config.toml
lr = 0.00305
lr_head = 0.00805
z_loss = 0.0001
Each number is 500 + 25 x the weight over its row's rms, rounded and kept within 0 to 999. Layers, rows and columns count from 0. Numbers have three digits each. The size before them is the row's rms in percent of the matrix's.

# layer 10 attention output, 96x96, rms 0.0673, rows 0-95, columns 0-31
105:523484478465476486497480500543492500494475485499476520515525524522507491485486491485461525516489
075:508499501474492472442475483524499535468469509489441514534519488516482452488487522487465481496480
092:516504467445479482519471511512486512491514493490504523528514475526476520495484496501486515504482
080:492495494504471525484517507471516509528521528502484469464484488467493482527533522510510446473501
083:538428473463467501476501507549501484507451487490460522522531510520541485480500487503444503493532
084:481475494535511494469515523525514504499481534493475518475503493480534498498520500529476502477488
212:510480471497481521502483514514462523540519519543517486508464519509527499471493474477490505531490
064:497506512510479484485499475520501495495465461514508513505494540503507507494480515478513495496523
072:511449436481500505455449541534507486499527508478500483529524433479491491440543441533481487483532
079:469568567493514476543550479487471555479458492529519579496467549508500528575475575469516508507450
094:548520498455472491553467453478533475489536477466505492553533471499442489513498499493493489502538
102:526471538547555500533549533489492462510502525544523541523521533492564525526501472506478554512596
082:494516462566490530529483513532521524535478503487485515435473515472568471505537528508482466460456
086:514558432555549490560444540565499519494482485492518556452483518490571507491516502545488489481433
076:484486506509472513487508512478492488511513509496511447469473494510491520490491491522539455502518
080:461515507493523505461498498499479550514511503537501510515479502492517501484499497459499506515454
060:513489490501462502489485515513475491507486506520481506502490531505511516488487482488515531522499
086:534497493505522448553508544553472495459471491521494554495524540551494524507446493514482527517533
087:497479502491476484520506488506509480480458496473487514484515499517500503514494512518495493483519
097:490546500557543486510505513488525512485529517486521516472508485468492504514520513531500484469478
083:506478473477516526442462476535515461530455466483473479517496491468520478435537457480474523510479
115:475513511521464508509519509476501525501519492498505483466486508502500487524498519511517463488511
104:521463507474426493465492500521484481499477493504464479479488517532502480485482496492505469511523
097:500495508504479488515500509501475498482498491507506496484486517540497503506467512505522501512507
085:511504524491516497519505466501508472495482500502499495507500512504496506515491528483506500501509
084:478503513534523507506501482515518495511465499491483508493500511486514488489504490485496510506510
088:480525487519552547509478447489508504538492499512525453503475520488528489475506485449540514521459
109:506509475469500480507468503541491538489453472500482538526511515521496493485482502489464518510471
083:479480489534448513513497510515504555504493518486469522468482502501522448516509539511462444466486
093:500515486518509521515497485470521517514545508491532501517511463466510486506536489494503495479492
073:496559519533534474521484503479473476469529480516531459455449505535454523486451488527561509529459
095:511482459467521525486467490506496520530508502510504501548509488472507487457531459466462542517489
095:520500479468490510538484479497508513511526516497506507551524489503502505506499503481484521511501
085:511521522543490534546517459466530454530504475498511479483510515480513491537519515484510502490541
092:480510519485502493489508484489500531488483492503497533530511510498493492512495521475480511498494
099:504469508510443504512529509507497509499474520499466485451496521519509473529490524517488457485536
069:498491523500501562491523421456535485554474507489477473538511501457527470493537502426482524505508
142:514490472507499515500476503518478512532517502529521492525486508511521501464494473476485530525501
114:512478487448422490518505508509482525491508510491477505480500482535479496529487527530493446480499
076:486504505523535524462499494501509466516469515503473479506494508467531486484528476487503535505483
078:485538475487518484476468513494516536474530493481506521521520462463469495510539514516481478474470
075:498478495506505514488494500484507486512497511499514492515499501489498489490509487493500502503514
107:490514492431441489493453446508527525474489476453454511547541455494428448484515529476452475479479
130:499500478492490525529490485497511501531520494490503499517512477471509481497534498501483493492493
083:514526500478468493554518522475503519496552495493523513497505461495477514542507509534496476488505
073:505518541524482482538531522486458549485507499543541505463455549555514534542441536514527477520507
087:550469468487504481491499549515500494491511543496509521505519482494517522506512477548491485484538
101:502498506467507473487503517492503498481522501503497525528530481491476505505500489504495513494518
078:561482474477476506556492498491495474502529509501512495521529498519500492507506492493466513499539
075:473504512499485481519503520495499542481521528488505505467489471514490501512492519531509465476452
089:490541492563563523535513544484494539521557548523552494461467505468522515513519496533517478497464
090:494521522502494491509540490472517517489508528480490525482508467490485510539512531520509485467475
090:477535523480472508479529498439512513507576511504509460497496464472430504532510525501538455486505
077:512478498492493495481490508504474515502494497520508504514481521509509489490494484481489518527490
217:513466472499497528487477510522460505545508512545517474513460525511534501455490462471495520539493
233:490523527511516478510520494479537485460492491458489517489534478491471502532507525528509491467511
098:504489502499507501496494489501495476507479497516496488504486496489499489487507482486501506517496
086:494493504486518474485513503498499491478516529497516513499507464492489525515511502530517481478476
091:449532522534537512473519450504532515511441501492463517476504520461521485495522526479507503481423
085:489510504502481489504484474525511505491453470484467514476502516489502469501508510499493467494476
121:513473482499476519495504516512471494527498524528497474480472524511519500491497484501507498518501
096:510489496501505509506486492503504473508493489499491486510508497491499487485511480498492520516516
094:499497521473514472511518512500502499474490509490504525505509482509474531518487525515507492493512
098:481506487479507508495495495493496536508506492507506508526502485486507499490508487483494509506494
079:486525492510461533514468451470531472518532469483531436495506490474469489498525514479533458488525
081:471492507472468518454487489479521503515512485482483460514492464462471486473537482484505464493508
083:456507533533489483520535512475529479474485503464491506453505475473464507534513522551545455465541
078:483477488534487551499521519479516504533529549487489448450486478475517472500536502519514455473512
075:503457471553509489481453543522496514487522524501521489489492477487500487462518460538477479498529
084:495504515563502509484506494518508485508480502494482479465497523506505486491490503504513505500513
089:495484533505492508478530485483493466506476504510487472490498521517506506498482496479517528518518
082:503492520534484477530522567493486469481533495505520497467490504514480525524480497536511469495588
069:546519510504523469529504484521510483477489487485511547523544498524507524523475515515495524493533
083:511501516537566478530517495498529429471484492474515520500539500491507512516501504522509535486531
102:471520508520529529472485458494514497516485482492507472502493508489515489483508495466521521510466
086:454491529534526537511527473484512487540435491513475499470476539459538488497527494465504518512474
089:518492493471452478518481526534498517486501513494470531511517504514491486512495516525461478498513
196:490519527509515481499520489483537480461485489456485512486536478490473500531508525525510490468511
089:491487504484445512506490491496506489501526489498519461486498496490483502515518521498510452488550
078:513492506537503504525518519493487485502505517507521485471488520510515522519492500523534510506504
092:472517546503526475447519466506529485456451478460480510480517505507481500517491534510527477469492
117:488497499518502510508488505506483498527504490530500495513473520488512495480501487477497514526508
075:555474482460462495523481496503516493491524519470481510536542467512485483501512490508462491485518
086:506457498526472512529525534486523492506500541475454507471509475472524462518542498539461459458529
105:511495455479479518501476507499488521522534517514494488510501487502495467482509484480479506502485
089:491493487504493527508492507485501495522512506498506472486480497481514496492517491506508487499490
087:514471518457439482477506484529493485484430489488438518518517510522465476501486515492462495507508
194:491513531505507472505524497481534482452485499458490516486535486500476503544498537529512482465523
087:518528461496541477458431506541487446480507439504524448502488501522471517435481449503536535537491
089:518499516475486469557494493513479512469487510509507530526504516553485507512455514491475501517536
073:506495496500486502490501517510491516496512532491499503494490487523492494501490501516496490510514
106:486499504530511502475495498501514489495484509488492488502506507507499489489488506497503508494503
112:492480492505509510462502503491504483510491493496500480506500505482506503478514473497508514503504
086:517533497438520474524491482468500505476547499498517525559530480504459506513495496477497531509480
095:472550520502493496499489495490484520507495452521529482481450523488475524494494517475544484520451
083:479513493563546529515508519487494521525517537525537499475465511469536516495522494501510500505493